From a checkpoint of a small transformer trained on Wikipedia: MLP 1536 GELU, 409M tokens.
Each number is 128 + 24 x the weight over its row's rms, rounded and kept within 0 to 255. Layers, rows and columns count from 0. Numbers have three digits each. The size before them is the row's rms in percent of the matrix's.

# layer 4 MLP down, 384x1536, rms 0.034, rows 106-250, columns 1344-1439
102:116135099114178101118115164182113129149124160134125118147154160154107174106138117158119066141132180159132078167161091101103102107159099134121079136127113123131131070121132111072118120100124162119099113139116150094107134149086133104136111159111095162160159123102107115104080163142170095123
099:148099133168131195133127082095136115124108077111146127144189132176142157110136150093124153135115135091145172134090146095135160106083147123129120110140174103071118138131111154130154122163142114137144147163151096126072155115099094184141146135141127148144138108133125093102117098101113099109
098:080144097115140083107035141097110128121129151131183146092062136097090103116169110145129133102093124126143158127131140105144133128150099146131191160130115124100187124113111095103153157137135143127117143142088158158164125124136120116125168120094122125166167118124127117089125093057120113113
098:090134175117127098126093089138142098132134133135114095132148157105110153139138121113111130140139088126128132090139117126151130144128148156134150073113102112109100061085159149096150151106136159175143143117084132113130129142168129160115136135137077122158130109113127149102119102150129138096
100:165101096119107151127132109123120093146120097086081084081150128138136104139121153121148137190139145138143135146094134167133174143110168124128093137098156152123130123130123128117158144122112169140162117123144120132148130152146145140148133164147152159126128169124128105083146122135105165113
098:155130051114153104107126084155108156140177120126139138095122141119130138060106138132150155129135137140174095115106150114179118114171141124124175131120117163159134135104079143146099144109139115143131139108121162175114149116126117127113150150162157152133109120166132113115169145120159103083
097:142136132161123140174112168119147080149092111098133153119144131151131176151151123128116130138134161163132123100119110115155152159194103147146065095147126149115078076089120164155129159152154125135156191158180173154158099111140111125102183142117129130123160145098075153161178120111129174142
101:140143164192140158120157129081134143131128142137129159088108187107164157163145141134149106158140106116132124069125081115101115140149068120132131140125093170100113141127121152150078152135136131108153145140129141114161154126155120082121143147127161142067141131139148170127130122138124135150
104:109141146122146118136138072085144124132151161155104124137158116143147166138121117136165125115102104107126144113115157158131111126137097111137075113107118188158130160134100078177136107128116101142156123121146081103062143120094149094110104119126112115126137113145129145138159120109173136140
103:100142150125144137117127140096120132123138126116120120182100119106082085103157144093154144126104160096134187103137117109154113102145107135125095102130126104116121080132151133094106115101124134084132131118147119119131115136131107084173155065108150163127108124120158116093207093143122096098
097:145124129134118159081119159143129114162108136114137139158099124111132154156129144136111100158140099113146129079135155128131126093138151121156098137165192141100156135091131149156144147135123099121083120131101137148112108099092170125120187122147171089084090138123113134180168133201089117117
098:134145132127134129135159147128132127135138149180146103139184086121127148151156106102139088131165130146131132094086102120184103129148136106159147151134135136140145135129152113109170172175144150124109125152094133112120164097088158161122108146136126130123149137120113113159194076182128123145
096:125126078148160127115167141153154083131101113151140136120135105099095150130116119097120138121115094127116091147152118143132133143095148135152113129104101130126138148145144135094110133112131155140109064113189117143161149135097123121122090120145113092088135173138153115169122122128134091142
098:153124110148128132111155125129136125151130112139129125138160143145145095130121154132137126132164133091112147126149133136114115136142136109099148145149139121097105141142131147113098155151148132129139108081141107137119130119133114099123113121113097135161177110152112121137116149094111147128
100:190100055119129115109146143121105142111124118139160126129071106124141165123100106162093137073072087138151099116134147131104145118149112113132169142154133138110145162119089087132134161125134118116142145127140136103131150142118118101164130168102115133152130136113144136098122103126107144137
097:153164103105132129147129175128098173111126135099123112147150132116141109162138138143153121140139129148121092152140151134119145141145105106123119130122113124141137155138146162107161160137157110123116165147100129148157115117173096123158148098155165145147139162124136140116097151143149137110
101:132127135137123128138117129113129153123125144077124182116144152107130112105145128161105115134110084158131123149139140144100108144123142119166122162185141113120129110117128137087159119104162122127089111165132141099084133123161159171110128149104165126170106125141107164128122208167090139140
095:166127107119152137106110164094138102141115159113148128150128097120137148110122099117119156122074138133138134132133120172114131119172083089144105152109113146136176123153100109129134130125109178114135154123098138128174101094154099170110126124130120120174135127148103126100131178125185131120
099:155064135133114157130131129142173178124106110088116088125163135123083117091117135125101115114107098138137144097125164121125112133123149090129188110129109141116153131116130106135105093114092093157098136131171133107095151172127149125137134093146101161093152156110078148070123143093112112115
099:122127145110114136119141159153105104105088161071127171105111121126122111105106102122137085137137145155151129130130113119144146116108150131118089133108157124123123101139132143158110139136139098100148083130104131108077143137137119165149142170118100152162108118168124140128121152134141184094
113:109151161140083131107133160103147191117189112131108134123100166170146066104126113106111108154149149112155082124137143154131116161174149134122150076129107107136100137146128185128108169124122129123143086109150140129104171130113137126152141154153109108124099122138096150070123121152131146124
095:147150103088112096108132120106106170131143148123124076122111114104145125147156073094104135111159136109130109109079122118157083096104107159133143129109116145109108096133164137125118199110115112159117093138094120085151167150147160128107144153130106136120148118109139115101127126066085138119
097:109102120161136105098125161095141116102166167129119109108150149136152125151110145131149125082103144173134108163148097129123083115178103122123123109124111170109183119152150129125133142118123141106143157148108117134130189124156144123137158133075117155129137132162140139139166079097154135145
105:094084164127165159127134131145113127132122141119088156088114093129137120120123117116073125151115163140170104131123168129136120112143174141118152106107126090158152148124109090110151128126126149189173109102157141122128131109114170129148103132091115178129138121122130111152096118168119121101
099:107141101142121152172130105157124089139175130183130090117175121119101148118102105104142132110155110156142102137109153153124121145121102126125136110142094140112109154099130111081112117138089113139137110120125114075108121154114128132131117153152118185089121138070102165160117174116144124128
099:090118124110099137094100157141133131114198102125127099124111153100164146103074125085107140138161171116114125050194202127185136155167158129126162133140127142132100065163090113103113105122138105133126142132125122125104118156137101115110141152082110127154148111101119118077109109141154126132
101:066127103128110092153085140123101115113119130125128103135163100119091130098101132112143133105122151156129121127188181157085093125163097122087159072126103147130143134139111179083139111114135116125151109100117126089153148137119103110095099139143110096124149115171120120146082128091101149145
103:120156121134092120137124131146096130115108133140140113111109124093113135119136124081113086126115169163152145108134150067067054110114136144125082101104091156132083157108123100125139171145088137120134154127134126135147130079172120146113108124123118097127148155116090112119088095078113131116
096:136103144146132134147134147139146129150126154156116161147160184129127116077144144180100130173160136069158122121121110131113105108102103077121109126107129108164145178158093132104143086131146150134171136137137104104126145084143153163136102129139095123130164128095154141160122129122157109115
101:096136133123110164121115089128122158129092141165136157134121123112077154139086133151158137113127174124161147106149168138123111098144157117127159136145137120129130143160103097076153166101119137118162160088110109133155135143127133134125161155143131104170126108129110102150084077149141140137
095:137137092141071205157154166137143135122117120129146081134115146074139139140153125129142154135150101124099103085131164157098149142090136116100068148147136121130109081133106128140129156150122170099135170118152133105090124150120131116134126161149120139168103164109113111131101111126124141126
100:153100104126119151138098145107164121086104131103112170091110093119130146162086144119167108143116104145123130147155140134148123114144146084138118159144134136128151079102116135157182124116104151129112141129148150128099126116134127133118138122129118106120127088166129126131157111150098134168
096:121148132132111113114114118148109120090106126137126100099137146134112101140114115109133108139146107138185107144124081150124112130069110145152144103113126108137165139146121128121123114157109103124119120126085080121129111183151158137136111134136159115126146113113106101116096141119134116114
096:103147116158143142110155122150153121176154136156116141150109134089127073169148171111134169124124120148132117147149146146129082106132173157119136111116159119126117103108133143152134103146123131162109138131148100162120093110134097135094134133175171119131149157179115104112134121157101102100
099:144141149096140109132122123200128127160175077151116100178135125128118133079145116078147130149142161138168157136128169095111186138127120165131091111143158158143116156100138126102100135096133129151140143157164122107162111121164154152131178155124090091114173075136122089140135158106179141109
096:106120154128160111115130106147188139095123129135128143128141154148116139118105109167129154132154145129133122092143164100152085086127146137116109136121124118122084142136104115153175146170134129075115130163165120135174153111123149140092103148142144122100164107089097123098122144127085096124
103:123127111145123154124086135112166092123153118104142142142114120127100123102159151137146149143108152171131145172154134149131120151116135113146133107119113146119078153126086106133163109136148150161104150118120092107153109084106144135118170152128182135149168174172131125105143133138147130112
104:175108163130118109143112112068140150143162146151109118092160103141123171141136128153139120139141094114143131131119120146157170136128102114146127129158166156160130149163131124095106117143119149148152161145127138159131134127148154109144122150104158108164143141155148116139117126171145120145
103:135110133143109140097140173116134059100156172071134156146127140115130117166109134091146126125131088164126148113133160111160132159155151161117156113146146129142135157167108177128143105160110108119127127137126127163127109156138146130147136136105152141134110115088137069143137086156152109120
099:136115116120114073096122139133132121112139121133119161153104129131114125052146135147142153132103123118101185098159121133101170121136103116182114106126139154127146115137130144166090130115118128105161141137135134150099160140134180142148136091123158151159115109133093146119128147117132153131
100:121140121151134145126085115128082128121081141145155116152126125165129129192136109121115112103111152139187133122158149143115132160064108149149120169111131132124117114126082138132188120177135124139133094100176127112134175114153127124123127140127111112134103084103104085097117129139151115134
097:150154095105142129105128147143135156164095150143157039138154124165101101162170131152123140095183120134103117144130107175188127096116120136151106133117157137143149138088110106188104117099130115151124144122098147119098110092148141173150119128160129094154144120147101134113105112124131115128
100:129107171162118145156136128115167090164114145149138174136110140139086135097149126069088148099172121128146140101105168126131076148130169110104074093093168109104100074154146123112111122124122137113124126132107154130093124126095144109149116163199154126122106129126113090117137131161189181115
098:130158122067106160141161131111138111140101144132098131156139102095108120151110166191104155116124140097127136115115173147111118118101136145161169155138118100069120141108138148145138125148125129068084127134120123097131146106145106150131120137155128089122110150123117168138129139069123136111
096:120158060134082125132096200119145156154157131102146110150122115118135130161109138097152081091148098100148062116097136134147089084168130134117183127155100145177126124144138098124142125147141142107126126129116180120135156113091171103131149118177109110158167137116125158148120132147109105067
092:162126115154112133164127138131124118122107114134135067138111084118083110130087147139140135114113134121166169137188144113094144098101123118115120180098146099107126132174143113122129142125134155099134112094136118126138088124153141105097138117126138145165118100149127130148146073130106132100
092:126147146104127193152146165139124138181142082135105131141157134114104115074144125121140123168137164092100127117163121119112117136123127145141151127124141129130150139143112155073183185084104128138081143120125137121131144205121147131141120123101148126137114192115154135146121157106147107129
103:138126071142128144157127122103102124114167146150166148114137111110076187148128138129128160147140159159147097145121148140064115093118158113150140142124096096127106109124155124134087119143070127127111174150126133087136111095127130097131109127136114127097157142117148148112120104120149128125
103:129099143127161088140093077140144148163114087097132136075132100108124093138121138132152098150185129131144110151140148127162123113107140127110164085131055111149099084119135134093148166127126121167150133188121088121130121102125109106139116148085125118140145152107092091119126127113151133097
093:098124147177083116080083145096147128094095138119114139087095137129151134146128095186072129145142178131137157155137130132120130165146123151122149127143175137122116106125154181105120131129094143149110172135109195121115084170128147120118078133150138154135146144130124124117156150077112108150
106:155111144084115150119175124146134152139111157157079141119146157137154074101143163120111110110124125109110083103143115112158135128094127136113087098137141142125153097143133151145116107181118131099167101134136130130127115138103089121111154112114175066120134148129141131112168159108131139078
100:094129142147117120126135119131149094126122112077131119121123146105142143120140150136120109101073113135144213122129124145163140093121151115112128096150151106150150170106096106117149104130108125125105170130118136076118135109120115137119117121163095164142156144117143149103093092155124138154
099:100122114075095102158138133135131133101149166159160148138107133122114113133169135164141138129115135148107109120175104139132126083112108110149042125125136098130129123112101151093114138106146129092116132128094129134121095100150157084131104066164097101145092130108127131146083090153121127117
096:150117109141128138072123167099151129125107110156110077164115151137111151107112108104140084140165145137146107104159171144157110124127104104133129125132134128137134137138126148190130122137106113106170143124153126127174154117170114141110150174125119143116117116137108118131144159155152127140
101:129091117160142138133097130116115108140116098111086097126161096147121084056116131142151103128190113131139122116148151093100068154183147141128124123105118121116121094168185120164197140084127146114105104142119138150117153130125139141119126151108116163096134141107127067134133154130123122151
097:106118143138181122101135104126103131103099119135138059116114141132175177101143134134162107097135078132110131163143129154105177083127147138128111137116125124088116147122143144134129097102160120114108114104135099117116125101112152146084173123108122133122150099148142119138149120124117124155
102:101160119122115083162144124112089144124117121166116155127137125132092133159114156117149182180127134131104082144091150150126117172181163126114176168146181122157094107136145135117137174180147144127114159143123114135082142136123136135121148150135131108131156118135113138114132112140072151126
096:113100065113168149113143144110078114145125124138135119100111081139150148162135138108175144114086099131143127119153137086107138101161103099092168164068129113148148117107140111131147118121126102125159108147166156138169154117144150132128077113119166065111157118129164093124110124123124127125
100:117120130133145110111081113144119127144150135103123127124123113110136131115131123138116147099110136124182126137119153135118102072115137124110185150141129125083113053138112111096159105081093114115171123143093111096108122080082140152134089153120138120116133124092131127112109138143112111144
097:104143146098120150126112131115150082140091143136133135138135165158139115132153146080126104182138111122141094145108116173094144121131122143158170138105130094128128130155119131093108178118098105111137164116111150138136133096102125089121188152125102083125119135072096118117091180128153152105
105:111155161152126167122112157118153170129163151124132146179136159153135146108142139113108152147134141203127113105118120148186106159118117132123126113129143105138086173125142158149108123113126077138121110106168156099129130177131135106153096124126150115070116110100157124151121145099153171145
096:133160123116112121145119131093114113157116101137158099144117126136149119111102121141141146115120157165147131172109095129128138145120145113125134097068077115146142116098129123162142137102104152130155111114114150130096118133129096103135159090083123125125125135150126150137151176106152127124
103:118144083135129149157100131131105102158125107092129108123103151140130124158126115126125123089160178101133147146105123138092127144128166103134170111075116134101081164179171117122150114124118135138137118138143145122159138146145137141122114098102181119167144132177126123182059163156119114124
101:111120090131139148160161130143111132103128121119140139111101122110158126136124154203126153145113106115142105139154107150103127112087078121129096156156157087130184127154129110093076135139129118097137121120114103122141115145139123109106150131132124085118150143151151142136104079118146167154
107:129118168125130128069146123130134113124132124131142117159142154095144159160115088091102128090084114079109123133145140131142157122111125130069168121142148114142133103141087138118098096102122137139135122101093138138129130100157115116107126095107142134142144143083090156110131096146142107148
097:122131134099134151129141130133140179129140120142134175133113130157090145124115138097134165118104122109088083112152117123111123103102150160115078123175116119136104095071137146143118123164139100097146141160146097137074079131058122112120140120146116112094096152127125153111183124127123140147
097:083124160133110129090079114136059104127141107112155181128118178113090147094102140103158150090162115115120099097123148134131111138116128104125166088092135174120079118083129088108135152147154120119126090162137136121135115152158133127129164139115212179137131150134127123144129128131115098150
105:137129119162135158151105141150146139114168089122079086113123093086109115095122162147060150107099152133091134109121167129157112133122066139150164135128115108126145097065118132119128110088121133107155124119182133128128130128128116096140100136131091151162134151162141120118144172106119154169
100:098118124125160119165123141138139121122171136127140112096114168144112151140123144151122106113129116149109123119146129122095124131110133100102099108145104117146123112124130058143120140071172124126138123104186160126112135134144132138111111096149097124155130139124085160150113114125103156135
097:145108140117121121110092161159095101142170110156113127136099110130112089162102128088115188135150108125120127122136145131174135121110093142109058125130124125110119146147134144136164105116145130126150121126141107136119129121085110120152119129128125181145126139127138113128083153130153114146
097:170163147112128121133142131110125139122112101133098102129119121082126122116099141116140167103123099171101129121169125146134134122105110134121145143107124137128166143119087137119154096103110083121125124120127137154140124151100079146131155112111170065123139088136147115147098107105069129134
100:105126111105131124171174159119115123164160133129132093124097123129136089121157146139103135146152134145108124135109128116130123153160123118131076113144132085125087110122111146153127130054141155126136126148108160151172111144113108118117100134130144136166131134147139126102143117152136108105
102:098129099155122143110136100127155137143097126116146119152146109115103138117122112105110105129172128093117131130143112132115099131122106107114156139092154143067123106162094171162135074107077120148137121140171081110118148128110155119103149113144116161184123132157133084100142192035154157107
101:121121124131117148162129103122145104094121140130146117070121117143144127109118132182144155147133155134143143078175142145116093156127087141162141123139056091146134128122124090143148117074101107094123155138116145105137136107119150088132116119133121083138135142131049120134123114168119141136
097:149106191143133118124114138082156149150138107107137120150105125118138149166138084061176113134140078120127148185096113137144101127149140120126092082130114119135169126124113138121108144140144127147129106128113113154166123149130142130160134122140133161150108134147065114183101103150125124164
095:116114097129126111133136121144114122153185125089135101144129155127126177115114121104110135157109168132098118168151104127137123151100121121172140114109158168142134123137170116133129125124123165116095131174121103155092142119172133170140132124131122111090123166158130158150032137146134130085
099:132112128120109127126126103119137181105106139126128135128114154123134119155089122115130125151132090148155173127110103134092143155099097121099114147127127105098159135121066107142101132133146111138123116110145158138128165123155137142135134140163154093095135098128129127099132133124124112150
096:126131127117150148152156130150151117103182157140113087129118129113112119145128139118149114119131105037098151160134147132124132157142152115119127125156168094094119065151138121122194121114115118110105159151116117083134122136108124118158126143112128144128118155115088155127079117111075156114
097:121127126126108146140191071095157150098150146142123095140142109120147108174104133114123131151152123117127153121133134145145157099137168145135178138102108117155132133160109098134119112139127149146142085117160088108094112136106112125085128137125116131141129125101110131155118139119124133162
098:121110145124132166113080128136134158125146143130139143121082124130140117146098150156132137161131103117124093106120141116118094134100139130139128122178132137119144133135089167115153144163173117151119125141112096104142141155156095110146141108065137199154141157127152141090124135136122133107
095:168121122146116093137169120149183143204109115128129104097161146150077119104177145132103136092101148159130141081126110128097184156129174134151124124134105151170125129151121128152105152157170171111090088133126127118120102161147139087120087128148164140109150124091112130106147144161154120121
104:042114143116104134117160135116166168134128134075126127126100116147090088118117120098100106145127150153125151133104109135114135135147160147149153103181122121141126087126119172122126133096115107125091134127138139086161140116109124138153132130150117154150151132101130098082130127131114124132
104:085110117109118148133097147099141129125148127127145129146134086116138168129113133112112104132112122121166117104113135123198105116128157138119134133097116124131151149139137115108133057117140116155133146091141141107128147116145136115142076105072138151054103050110133124164121112100107117139
097:137111114153147138115103134113145106176147164134113177094144120107101131159136144131140112162179156115126137136121110152106130094089140101115157151113123126150128105139157133112148116148140141135146160146092136136124160110153104136123120128125113175144115111154118096110137107166172135127
123:100120151144144134150111121096115146140118121127108149100097124116164130140117166150109146157151134184149189110124152137117106144140163119145137120159138119134113172130127143128140157142120150119125110098168092109159160129117111125162158148155166104161077149110137121114122121165118160150
099:128124144119111118147113127151143083094189173157124108107164116157134149135187155167132133127116133101111101125157110128114150145138159129145169145141164139119093121126128125116108142169099169090125153156094134141118133146120117125119125078120158072118148172108099142127155114145147142118
120:091139107146178130142076097131152128126110111130114174129157126125136130141134156142126148145145161137191175162137158144150157116125140117132217138148157118141142198159152110116113162114140135152121198102152157140152113139174140159138128116159131114120146157135137160136077139108107127129
097:154116122119145126163091092139128155169135122113140082138125153182113104157121124151139102162131107069147115111124117129140122084128148130177124111098165113132126108140111126137154130110125125091129140156143136139120136111109159133141095108099144126115139161160160126062149107148114131102
094:113127112153155142079154127155085129120123162164120137147117126122162135138132131143179126103116118162119147077131160117161121162123150115135183120106139122136159106151124143139122127108119101142097145182113141164147150160141170162172181129141134132105118136115106121127140102112102118075
097:114144141134115146137143114118139113134082178102154169113080099111160117085141126099087119161108130153146137171131108088152117123118130128155121144104102125120120149137099138149138115092138121106151119147121134138112096098078076122152127133138121121096136151103148118142117115113128109128
117:121148123101115184121075097120122097095141122100108076097100099154144125123129111124140108102109143129099124116095100127101118163159131128103117166104131151124093098110116131159142116150141152134093110164099103103081146105132116117119094102128154141102127135118108143082122142135141117105
099:118151120078145164091148134144108152131131144130108140136122127093096171063124112112136153148151151131122140104144148163107116128127154130143133149122150150155087099127137150141119109155133080124072115129127134100101111116139101139121116121121107103092111128113147151116106147126132102127
099:135136095130115124165116113141142147130116155135127165098142128146172122142143157117122160171159157121144114067116120128197142133131141124163109137117126158145109101155123109166136116142096142134102125131128090167123142100087140058107149158100136138142166100112121104141087163134128070133
104:123121130099087124092139142144122100101134149140168157148119095136159094156129102137141154084136126144169085167108104114131128077143101175119167137086095100145124114121142113140109116141138128173093107122179160161154137123161139137112102115143138130129170099122111150156137110156139086130
095:130135150126124142123156159180113167135157131167145127155130121132115140116182139114130134168128112153126100142123132116114157141083125108087096151121144113144137113145125100124177116147106141168137105141134117107130138171129120125152125141110099105119118152132141107109152124153107133142
100:122133139123107122130107156135146083090124156123122156155132126134105133124123122111112153164091138118111114121116084117113167130138127146180180101092134138132106104168146122117122130164110122142140141126120152169121135155120153165136102123109105110131147139129156121098135083104123102118
099:134116119125111118121135115150120126143137127132126148117143163136140131140099144097139096165137103111150163128105116114147148137154186129162171126094144155176144147152114098159139140153125151111146118110141137101131135150158111129128121129093094100125080141131159093137132105115127103110
098:084104090099166157128128151171108119125145103140142133119107099116121132167096132127108132147120113176126106116131168136113109172113089153129138133141130109091133125119105089128170074171152100109150131097135145112131112140145107088119140139099134128093096149110131148139148139138079120179
098:116120142107132116134118088117107161130126114138153169136087111117150136093137126175079112131116131090120113150115136137114152123126167112149097127154134133126127100156120146122179160123126165159146098150095145131129148165146114080168150132138111138101137089117143141111138108157112122157
096:130109138132139141144113148134103112159107163135176122129117111110137132102139136115169098101098135114106145156104130124090153122082088144167091093119125090102170188108095161137113104128116115159115099152114085144108155125159110113147138101143174133131127112162133152099138114117117131188
094:134169099137133086105109161158157112134131139131149144119116112141181089093125107167122119150149149106111108132147098123112112134147136141152137181106145174122117083114167113150114141143123154096110151160136124176130142101110152159154138117077109134136163100111125155126125129172100128106
126:142150135179158133138102150135104177139127117180134162114135105105157123145103118149114124109164099186109148141140169125136149121172112080155139168135130133153117220164138124137139139121148139148140102096140146155133139149158144110134147149141129164125099124151131131150114154159118177145
096:145113109105067149132131141084115185125108111070100187146105144142144102148148121142139169162113090143069144140096150130115128131105129118121084161152134121143128103089153099127172125127110096146100080136094104126099115126123072125126112159107166106107157169085146135159153133159085113131
095:057118157143118102127081144126108128154114144151124127087121091155089114112080133133118145133143142100133126149116161143143121122147114157071139144140119109135142093136134093121124100095106130150106144169135149104121151132127191157136102144110092197147131118119122101138111174142122129112
101:154119133146158146125148123135150043111125126127116132137131139179145147095145093148147107102096095117140166114118126128114167146132072093067088135122131093111183136110131102144112152143166096135115133147171136129113130124079147137120120107131194127123109082088106097123152107147125134113
098:113116153095131169149149104153133138176135156154115079138123150153123111117118129136125099122098102129111127103091119111154180129163149121138161118168111088138141111125132107102158123136133128146109157086144149115113118200126170175118115097219099123115134135062153111139156143129119135108
101:112133088146131126129106088092137153129142142109127163137144103087125130100115136119139159079158137122153118172098113147110200109117138153143143138119122116153162149124137129096130131122132097092133114136165132173141130129134123112126116116132111095135137100097164115159112111111107118107
103:150127114125118108091130100119148097116149127149131103137145148153149067141120096106135153144140164127147112148113122130153120141132145125126134126097135150129116134130128155143136146184124121192084141136133124178128118168096171130122128183167157120105099139131114143137157043192147145090
102:142151155110151153128136114133125168126110112174099110099092140133167122077089135082138118121101126103136100145163138133166113174142116121156128113126071133099129175120147151150138162138143138126122087142148160158145163128127134080097115138076107117128103150172172143137138116150118135139
099:179094076118112124127128170164086106133122129133168146096126140064109162104101133128124111130131115109120156176170101158155139142146135127131120143169121137134147136130165125106105144147127130120110147119113131118108122095138154101136139116145128126094108120109172122141101126089154148122
111:132115129103124136117129091093117088113085141138148085136197162150116118133116105131134109110110134101146106149110100121112105130112098135119148091140136131082095136087116084158107115122139135115132136093116108134148100146131157132090152118129128135148122138130139116119085119094144145097
095:106128121143141183161142108153112116142116127156110124091136126163152049158138099168115118116143124127114162126094151142114145114151152099096092132149150129137115117086133124160148117161143083162150117139129128151132134127141151138129125148126136166107119166123124131133144121147128126067
098:100124109151106138138083152093125109126119146144113111125105143153158085089149072107137145127180144105142117145086153139137114139143155140150122133133114132111171153134121108132157096134180095166137088143136096175113123104138140151096163148174138145144149129108128118125131082103086142096
102:120119140155150119098113145148143165119116116120122083153107119090129136082153154156130155095128165122140128211089097127180166093121110210121118155181116124163144170118159152105152124087077117112135122118139139123123133074117169160128146114053150115086114119115132085125139058169130115112
098:111100149091113168160119127103145165125069107075140152094093114120111115108128097108124076170114118157139075106113150106109111116126192123131164129110096135132132107152133160123121120127134101125145146104128117113142094102136107140122124130121112118078139088116133143116122162111151146110
100:185120158130138104079142150124146087108141122094120141174119082153140139117118080117117121148121140195110132127178130104085132123146127124122117153119154158113115105117159111142146114123127155167140113132137122133140125132101146140133117117129162157144124107132117151128133115157172124096
104:104099132123122144168123134160115073169140149105159119158129099149109144157109128147123161098156132114136153170147122157115146081119135106115131135163088109111173125160127117124110145201133150143127129110090132141113117160131109123116109105124157136105137160095111151107094175151145140129
098:119120173110167098129143116157130114147091136119130155121155096165114113108126159176124129144135085167084139132125145102076124127156074133136029113094130114146154136153147115122146139114115122154131149165150062143084122168158093126107141155132113102152093137099182123149098122147143131139
099:128100111142147107102161109107109106102140123094148127138124068102124111140128124136136093146105113169123150154118100165141118177151119138136209143164157152104093099150146168109092131157109126151132113105118143105144115096146119145110134150114159130161117151123162128120125171117132112153
099:083127145101134145139065125130111094125112165148148139121094124138102117115112152133145157147166127130123096177150119159089137109123089136128096152133134114097117157167117110131135143114125130127103135134119146119091133144138090142136141112139125090136186124140153161153104127133120135125
097:134110121128162088134096131116133139107127145141132087183128114154109143140140131140137126104134133122087115120128143143118116133110141120152119149121120179158113127147124107156136123138154158114082120087123136156132117147119125106143139152123148129132164139120149086055125116131141095144
101:150120113129124164143152143147133168140077145158073152158113143167130112129103106102118156093160110132131127163107122120110165144179141134118096139129139136105122118091155105134106119088113125120130124137141113167161094108095118102127103114077115149136120139116142104140085105094183121127
092:097140091142143086153138146133108142086126130119143129152132081116131179113099114103134148131150149144167109162113110168159129102132110107113127158143135105093144112119122158100137087062118132110104144167097133194120117130102132153140118093106119145067134154134141154149100115100129135119
098:167138142119123101151146137164154143162133106137130118113140152137161110144093133154160119138144169049128087118139150134138092116121107108123178152156120163176126115110131175094090124128125141114138058139149148115107147121168126128103137100141153118078118121182096155126140178111173132094
097:119145150164133118087134117083115144138173108149131135075115176134137097105173119161112145109114161127133099135150157117128123148153100151160158149099109137112153158118129123119136130105162116170120072126094110155140146122187118109129141119167123165125157122135121110099125165086143133127
098:124106141153170193084144123099163116137118082138082184148156130111193140151133133122083128088141112142136087159153087139119131148118123141145142118180170104116163117156155132136113067125099128133109145102106104157105153159123111134134124129108077163134099118153137098129111104107130134132
101:103129141092115136150148116100107135141085112078110124102159147164170121127129123131132107159100169132147119115131117141120180166117121131137108110153173099127106179133123159170085153093151146135157145128099085114106119124145139130136142135169103124127108153129159147109149148084172142120
096:153167134095107163147150135154142120124092099116114146191120067131116124074136123136101104156107124120130118090135128099197101117171121130129145123123150138108131137145121106104147141128135123132112130124094164108133121096125179160140106150124136107142090144090132132167181118125117153164
102:122134168137127096143155103129140112139131140128141126057153136123134109113152096078159131138139101140078095121131099126164142113164139124117075092115101126115105152153185139129164133174105141113112109184131111137104102128124166134126094092173078161141131106158122161129109101173160121136
100:093131139111123171140142136126135151124150129145106209119139151123153144091142123169123149146123145084102139108150104144120110111098108129157105114111104102145122099148123117128073066180096112170144119137121117145136098157129122106174140133111128069164105132117136132164109114120109142141
096:164093113101170130148147118173122128077145113139110152130102129119118112131139144139105169121128129108117087116128145116126135146126140166110171145160150129151121126133145126163177117146126116135106125124126125139096108142124124121078102069149094107110125130146169139149126114128146145140
095:127156154133096134139158140131148144120126101159122103125133120108187148148142102060102128066091144117097124140094105117092143106128124131158102100101120103095103114145126149109140112128079107100116110120117134135169173101088109112155164115161104127102128099136124130152120089101113159111
094:132133100170126145134154151091138149124110085125092122145127150181116159088152100119132139157125123092152153114175164104121075099144136160106140133091135117117102129114143116157122122132105120130106159130153099134114111133125095090148154149131121134146100157109115161138102090142087135139
099:186155112160095160138099130092150093144154111131124125178163117157104124143127111096108126105130099132137119114120148124074152181109121155102138106128170106147141099129124157140126109153132112061112129121150119113099119081129138152162117090185120107138114119127119156140106133118135153129
098:133113130080155079101097127134142152142124089168121100107100142137133138125126109086111127128138141161126084108126128125151112169123157143162167127101110167113115109112134125152158140132089149122096126136136145112126155138145091117083104136174162097124149085155088093179100114166080086171
101:144091145104159112102132131091122171145138117139110098127051085158105102127110106076117134123113159099083156152100100142136121169103108138120148132139152147179130119115095171143155111142182108130176101086116119141137121116110107146129108088146115149099147142103147112130150126120153121133
099:123122098126130126138101143153134101127141125142132113098136107135164157151119161156127110113134177173111135149131139127159124106136147128144161143138114117131117076130123141120127095130106118141109137128119150124158136117143133158093034098144146132167121134121156128125113105072137117113
104:135162141141140120112109102126083168111141103146118091118154073123141131095127082111122132143129146108153118123173151101167131142153109083116157176098117128170187120112102121174130145108126138139166140108139134119151093163115124201126087131135113105152134121124114103128146174111128098138
099:133144139110134111124181133172123126176139086172130107142171164079089096139091148140156125117118165170104102116153115122170118113139150139095127118175110099160138146119130170119144142107118148099160170120138121063101093096112160127117137127120141159137151108090136125169130131098114115174
099:165146101100108136136097122106107128142127149129125116130104137152137144095118131135134091110085152062085117099060161158145103137126109108122136129148149127144169159117086102143128143112157084130123114111088137140123122109110105136130162091159162126117153153103113141109160141132131142106
099:119123160164097134105148130145124129105128124120141113110157173133141103083174125144114072127142148093152105169139114143106120190116151125122107126134131123104111138105137135097123174178114112147083159152146138056115139053129139123101183117118130156086094150097082152109116139120132153117
096:141114165118134110139165143113156125108130124119158113147159125166140127149153071149125121113132129154105127145100120127114116117077114150121155096140105150143150131111084119161118121115191144116144103095113187139118148134159107111110129116121079151151079134115100093134109141110134128143
099:127167128116147098127116132112100120099149118109143120107123138120161151099130070111137107099137160136126110138134151152111136120120112117129177119172117118141171084130136082102128136104058101104105120190134099132139134128125093123128137147120101095108153136113132125099091115100131111118
100:121137149099138170106095128136131139112106125116101179127137144109162139150137141104131098120164085099121163129100130131110131156115146114159189125121136187134135152142181113139131144139173125143120078122110139150167147112112119141113126111160161151154094145098110134167145139130121120112
097:135099129135161085047129112160127139138148138148120086137135126146176164108128151123117123154134094125118090112112140097134124120119121139112152120124113163127110109115115107113091108149175132097083079072138137125136131073140103117153109137111162121182105146134161136146109116156119108109